Weights of a small transformer language model: learned positions, 148M tokens.
Each number is 128 + 24 x the weight over its row's rms, rounded and kept within 0 to 255. Layers, rows and columns count from 0. Numbers have three digits each. The size before them is the row's rms in percent of the matrix's.

# layer 6 attention query, 192x96, rms 0.162, rows 20-28,52-60,83-92,115-124,147-156,179-188, columns 0-95
107:123103147143103138108124149142110157101120140149072120121110141137113122095155164114117128105151135141132137107135179113142070116129112132110140082127146084106147144141118126195153113100103114154139100133147084143169134147089153139146122133142140126113143125162088131120133086188136082144
138:103124140115117086129113114085119115144094154122176133086151149113143134138090151119124117104184089185177118141125143125149131126151124095094153141146111134118116135124114130101171135178132091111138124096123121087122093109141132138114140131174159146099086149120159110148129160110103091130
099:163130155093122155124114174121108157132113151129072114142112117118099142132145118099083123116106132148129151121149164095173115083154116131114141049128155129166159127121153099144104086105151109121125071142136093149140173146136116128140136117137118149134118118117094125127129099136115172149
080:151096098148127079120125156139170114151122119086114110163164142131123139121175150137156188138124118120121126125143159119082138137098107128124118131181135145152117166116098133131129086123133062171086148105101127112143156102121127126088113152093165135131144129138139124159098155107145133117
091:088112145131103112155152131123139113170116117121156138108125158137173138157094135150111118173129140128119132137123120128187141174127126117063090154106134116145129119139116098102174171161133163113126143082087117128094114111136118164107143095136147110142103132148116146149156152098093092147
143:199111134114152127124122149118119127140115144108135119155140100134124125119140098144118133129075137150106133150129131125129181118156109139114130107155116166189128129127158126080089103124122114114097114112107132141152136127115085133136120137103129182181119129129107149131112110073117202171
106:073113131129107139153142118153140127149154084156150165133087181117150086142130142123141134143121140133128138087115109145138124130108150114098127147089114082097129130124102129117138160124130170113198122141138130144099138142121158127133136093124107040120145112124112145122174149146148106108
092:175155127172140128126149086114155136092123095163160136104109105124144087091122142101166112133150139178104139124129138166084151159110153128120111173138158128121113125101137165132143191131153140116128100122148153128131136124095112132105109083094132100110140130150167149140111127118129114080
100:083116129105097103124141090116119133136106150139136130101127160116155115128080185121105110102197117157169130119145138108157112132146137117115141138131133102102131141141123112144148131146140119103155087124140094097112069130142150160146152130170136108080094136115119115121132150164105067108
108:155180108130132117147092138092098147120134143155098116121134118151152109110122146132112124118145128131131159110107164129135084115093074144130132099135138147136143095141147129158128116105144093087122117187144108119168126159144088116149129159106087165129124135159139127092066115171114092104
092:151140131144122124120116108097131110117165152137142156094175130170136090140119136108162103138164093186118131152129143169134142126098084167103121153151153193144102110116099154138135125163117136107126102134125132086159112091133120147088122133120120157091103148137166131124098132162143097124
088:152178108113132107152143142056139095114127144111118139095094114148128110144122142123087107106158113181182160135123119106142128110123072148117144099127103135137136137116125137122126105156128119128091118107099149088111175076148142113138145132123155111114149122140192147130087127131153112125
097:185120122123137106134122147158127165108132139138109142122102117113123164083105071142108183135106133102129143127095146105095139146129132151156175083101150124067135123129164118146160103097126159127124094144121090131121168148118102121151115123114145123100102158111145121126084109102119146168
095:090120146100132078133151141152142095159168123106143157121163163140116120140137114153147175099099081094110120116115115161212169129118145108108132157099126135131110158113121102155129150174103126144155112109147132117083115113132132124129141109127147129106111123109181109139143141131166112131
103:202149114134141114146101131082142117067130141135134101093127085132137074130135111108112113137134141159120121143146119137137175109171066154103112126148135178170133120145153148133107120135141118121082107125107105120136138096112089139141104139131134180135136122148142146126093107111118156141
082:125103142132093173116131134149088132158130129161120140145097148128147147140120167153159081090117159129105160130111139199118125106046133159151125123112124131099137124134099100118110136120123149162174154158140135124120111141150137092090119134110102082132143120127100139115161126138162153122
075:111117124154104131149153093160077149191127123144106152162144118149113154088086165138141110115135124143124126161114115154112178087116126125103105184158155134167127130151131123101110139158087130096111148089127142129136095157094126142124124094135097093147139138135142107127157108144145092109
114:096099113142109110133128097101105114120154160126151152110166131169127105155090149126165126130189088198169136155142124149136152140125116132118145161126115132141114122103087139141135133170098124122137104111137159093149074088136146133099136115144119110093121134128173122125132138154136075121
116:113104154127109106111124113125171075125141147108192164113169145092120106139133138133131164167128107124149100144131127148137126162109158088121141167131137108124089152108062166115140132159135129105146153098116141091109098113136116157099134153114157125114134140099148097161150153105128106162
123:115142144148080133123132165125170119103141129132104112134152130098140088104145128096127130116129104120158164092105158153153053123133132102158135127123129074117131101111118147173127156118119104152128102150161113126141150127138119130110152144108145094088139143129148108124123089171180067139
192:116124156106122116090109137095149124128131144107166122115170147088102133125154125087108132145163072139171111140156156135126100107152154121120159124150141141104102127096077150134154130147158096121148112109104105074148119102164108163090143137156163138090126149116154113162140118103146097137
099:103133128168104111134112169125198138100176116126151114182118114139097107125161130101101135153138074161116124112112192139147106114160105137123140123155153117152132141098115165163110144122109086125100080144110099115132147091127119140125152135086166110104124141123133127150131112114139125127
113:146127096167144090120148111150141100118110126113127167143152156110106108113156197172133156138122156128110115136116123167115153144152139083154102145139094119120129180123108121123142135138125123136099178100101117137139152120087120152117108110084189142118153134161092106136154163099141128139
099:113107141157142120115152101159049134132130124108154145128148134125101129125103196157102119149148133130128137134154122186156104156161140098111121162119167105139119132139122101131120115148166154126186117114113104123118086116118121173142144117110151089138151114150141120102151161110082112133
145:143109152116128104127126161102181108136138114095180140150154106121131117134160135108110138148098090175133128148127140145121190115133107128127130150179126155156105141099109172094100132154124093104093140116084127120133144092124110133100145124107158138130127141108143131162118132059152170138
107:126129152125152168128086082138051163135132096125130089097135123163126122125120112114155117161152124100119115139191124150099101115113160157121132175133162110115117104128126158156130104121138180119158129143166138133134112156116132169129116133139075127134151111134137135124136120165117078109
096:131122158128143139104165133147091134106103114124155150141080148132117147137111139149112151142111175101123112135144089172130135170072156172110142138095176104082105134097099124123133135122148182108151147116121172099123128141137121131126130105096133091149135124121125156117167126139078156162
175:091113142104109112111127127105160114134126118123159150106141176097119128153142163100120140153163097136168101127140148143134106129103152097130145123140134108075107146097051129146170139153139113121158131110109115090129122109167135164096138127143160109074120163111137095159143146147152091123
078:109132148157139108155132100106153131151152119141149114142136110123071057084142131147112137120138130082132103125105119161115085157165148120114126155137124120129135124170142116141174162098169109161140150105114121120151160140144062154112132139107148170112143108143105098121133119097117087121
077:124162129119103131133187167105115152092140124148102112113108118158130117151097095125121135150129132125139163121108119113173146123104100132154132099130197128072154150148122110116153121130138101139118101147143127149156199132123132107143112111116102074116118113170184117101116118133124096140
074:063130148122135093125135155094150127141148103117124123127096136117069142128162173129087129143143108118169118121123143126144109126155105093131133090122179121110118142133166120139159152104176081113151107117074087109120145142127119120123150107104165121113122105188126115118119112103119094136
101:123167141145087079116118177113142140112122090101119094145077108143090124120151141124111117116134109137122130122131186135152124109199127148129128065130166155136151114139155136165124139101158109133072123147105092126130167114139107126117141130126186148121130116131112100115098128116122135141
083:119128154119120148176120086139169100124134121096174090118115134154150087126129139105173150118114116114110104136116128103097113134143159152157155105158150117077142121140108111120129107146142186162142145136149130146108175096138153141116083145115124109101140107095130106164123188129141151106
084:112069175120120112172142114135172114148121100138143160107132143121135080128125145117123122160108089123133127150123114159134126141116162079116133115147142094131148152156128097127132138117136142148189087136117126129089148093159100164148160106079157086121117104120089104116116159118128113158
091:147158122165108116122082162111161131110105114106136105159077100132115116099195155112137092128114101153117099120150152107128131104148124147115135092130102156147152100134182143155079130105147101147077124114099085119104136096121129116118124120135163167126120098132130138128120149116157165141
100:099105151121152141117151091112096121172141145142141161105180151102126144153097111131102139121124142102133129135112090133121143125097198096138158152135125091131114156128108146095148105118110131100168153112152176124164130166181128135123169103133119114134145148121137075095141108112114103115
082:089139130097145133118151101113122127171138108129112146157124139103127109136104099161106127118133155118166117107097065166133122172136159127154124195147138088117124139130126127116158135132145117118173180104104144123162139153151097129123159120134117096107173133144114115090158098103101083126
081:093132178106125111111146137107153106170132078130118118140119136110072124120135142139090126138126131084170129104129154143146109122148123103121141121133156102083102136139138123124184161101174093138181152116110102096155153156148114146101139152119144124098146136154119087097130106119110081139
104:115117117122130108149112171120193070124133124138139180107095135126111097135178123146146153134130116122092099094122124148109140175131135152108140152116114134141104138117106128148165194140126134117099181110123131101118161098092137141136134147139167168123104143116128098135110152134143122176
087:134125117175080121129103139142161113108130135088118125111145125176154110123119141157136119132134130143138141098113160164102130080120104101130146159124039121152139112130131128131132160143131114154139136109158126120083075102135134172134179119160106124099090130133112087151102145159113116115
115:105133139136112107131103166115169110129142105137138165112109134136105143153167136133135117140161089172104094115143126164099150128113144160113143151135108159141108136096089150133167180152127100134097168096123136087112151077121150164128169139160171147114100139111151100157110144132130114158
088:154158096133117168132109131130156137108091109143097107130111115152102145119155101131100088114125137137098114141154164084109136151187150126133112061141134160103134124166135101152138101125118126103078143124128086120138191098107134138143110128133131201117130119124110119154119159122129142134
099:145116112175127125154116117117080139120120173109105107149132125143119074122117166116118126150117149092150154106131171183127111083185083101121093144122186117146157142158138112122118131106140121106131114140115114169156104174132095153098103120103107133140172132114117118107128123131118111118
092:168161090127131145175158150123094118148115137167133130092081132111156111124160150133092125176126163115132127088090145154133106153105084123061093113150133109135148112156130101114166165118125150091128123177119137148107116131102137159124120119107128100162133128115156141105133148136121121102
087:122098130130085121132117161121177082116149113114103144143149112124084153125132088125125145121112100150087119124127149099115161147139145109151138135134097164168122151125125152133106117116111092127091165105118131091148184130085142136127159167146156173135127144129154119141096157087169161154
100:107153120118129114164146110114178110125136077122166163126093114150157074141121134143152116160154121117110121112133094143109144178109135168134122207128124128109110108143114114143158165163137133115124163120125171105098140073130133151134157117121128111095099115132114108119092142152132096121
111:088114145116097120120112199106182098169147131138144165129117136077132134154159140093139150150126102155129086123101120140124124128123188114113177128120122116160107110093090116165135149146112104124116145113123162118132136101127138115107159129140149112111095136095122100147148134130167136175
143:111154128104116109134113147092206101152133106130134175087104140120106132155182110132128130129150104149112089119130112138104132141117153153127152110148110144117124141104094126152172154167131116140096160108110130105116159080118150140124152133153157175105081151117144106155088137144148110144
118:145122113106096102154090137104203096111161108130124159103109130136123108127152123099126152135121105143126168104101138150086159133111083176140143128134115142134133126124125138153137136141116102161104120156144100121104152086092125068137136122117131117107094145133177140172077113127163134137
098:099172139143133114153100134110199126164181113141135131108117125161129059114182132114170155153149092158119144103094138111090107132118112151124140150115101160154126095136096130138131157143112136105099132152102145132127148074129101099110127140118120150114101130140119133123099113146142099113
122:115164144116113119172083143091200088129171118132133130113111108136122094129184132101133122146147098177099151114118136124106139134130097157122124158128113174159137097148112133160128144155124106120083140147110125111133154065115123101128152148123137150105087129132153135140086122140151116129
117:148169104101102124154130156095169115108112110131108106128091095119095142121149122121114113133140111175116143139122163104146136136139102149153138078113108150120143138137149082164116135142148107116067122157118097125147208085137127105152139135143133135112094074127112128145096150127131154144
090:115089110140120091081194139168133146119097115126135143147152121115111158087091090155116128189151129133138158105124162148151149162117115107145149136120144128097131139129114100142138152142093093135108094113132085107083142117125172098142172146111132086120141118147132153159148133119128136118
110:125069154149142113090145121144125116127156110149110187092144131164135102123138125158166176111131102070118139127120135132125165167120060158132118173128129129134095110129109151140135154094126113139165134138168100110113095119129151117160134158090149137113121120165113154132120091134126136122
096:152149138083097131179100153092189117086138144098116120124109079136105120122144112122095111141154119177102157126120169110137136151158118136141124109113125169133163124142137111161096128161130120125071126168095118144133175094119126093110120133135105134132080096129107151133104131114131138128
086:130128160124127167151110137142111088126107109194144135135083131097157121165123128141145096114108153078144153120090098173121129172090090135085108165157120117115110108114119105080161158114161133154148162136179118128104133123143147104127119130129152092129117117126103155121137123127119138158
102:098115148124117123148163114153137129173179138154122157147128163112135120148145124094164135156118124110142107121076093115085120106088129116138122165133133124119118135132098112098129094144118147147166135127093189125147096123098127120115127125115149050134123173117150127101127134133188121108
103:120163118115095129182107134092184086136171119142138138113108106135119100126162120097130131168140104182143160124089146127084128119128097166160146138119122149131142116140112105157139120156140094125103138145121133113151161067102117087135152123139140125089102124126140142141074114123161110130
# layer 6 attention key, 32x96, rms 0.15, rows 19-28, columns 0-95
077:129123127103094113145105128151147132082165116085107143118159100149120111129120079123169160117131149128095153139144116143126141142191121136099099143154102182145164171170133120141125160134099126162116130152146123121110119106111104093145086144052116162133127121124118138128117122108123124097
109:099133132113110116128119108116150153114122130124103147115107175129107140139145145119111097157187089158139118121124143145139110128152149129134123111120100182078113088146100097157194132158152130138121128128105106106138155081164115128139129124180168118071110144124097120114135161161137097133
111:151118150121137125134119110142133131103128132104147130130130107127125113127131111116122110128116129141067131157132118134127163127181119139108119144151133240147120122152143142093102133142149125147120154122109123116120125094128082135133121123111150112170114127116129141123128125028122195116
092:146144146077139145118111191111108109086111142128058121137116102104107189140160120115071101159122115147141153135118143127135123126134084107145134080142158133127143166148125083128127115127174106145110115156111114137157152117102134165137134124126127154134161083152163128112122128136122141129
089:111134134167085119128147129158152103127142107126114142159111099182096151053117110119185138130108172135133149123090174116102158144117092155155135138122141104136093110141121124158128161114128135115123087133141089097120120131095141100112105147109171106113137149174136105136094114125129118143
080:098069175104134102155165108148133145160115089138094132125150133180149130129130138159175184109119097156135122137153143137152149139099103131102103134126094129125104145139117114085105138138114116130144108148111096137104070112126150140159146134121158122152120083142091152106098140118157150123
127:138133134130145135133117195131144116116153135120081117162127081127125118113161107134112138127047138135082157126132138140123133151139104131137127121125154076174143131135162139135066129102109127135104134150141149157129141138092118101143119127049111135169151106137143136112116083128128142138
096:126117153107116132147136056149119124115112138141155136091105132113138119175116110117119088145179144118139149164101091167122126126109129141107098176144140127072139129153098113133164113152137158166129194103153132113108119107167145132128128123128144083127112118116107153113166150155134100109
105:117122123160097130142153110154126176135151135083106145156133123172164102094117110130159145119150136119111099129116109119129129076098129122114053145127169134128160131156103123132101119152084152147146127125153171149149144124130105155117144151087147132163146117097093121116129099149134067121
112:128127140117109117144131117135126120103149131099173140106137111134105128130118099100142128142171131140126114156135105134126146114183129137103107139139134250108147148173114084120134145151162135137123141140110127108128126091135097115127104117162137123121110115112135143131132160045116152110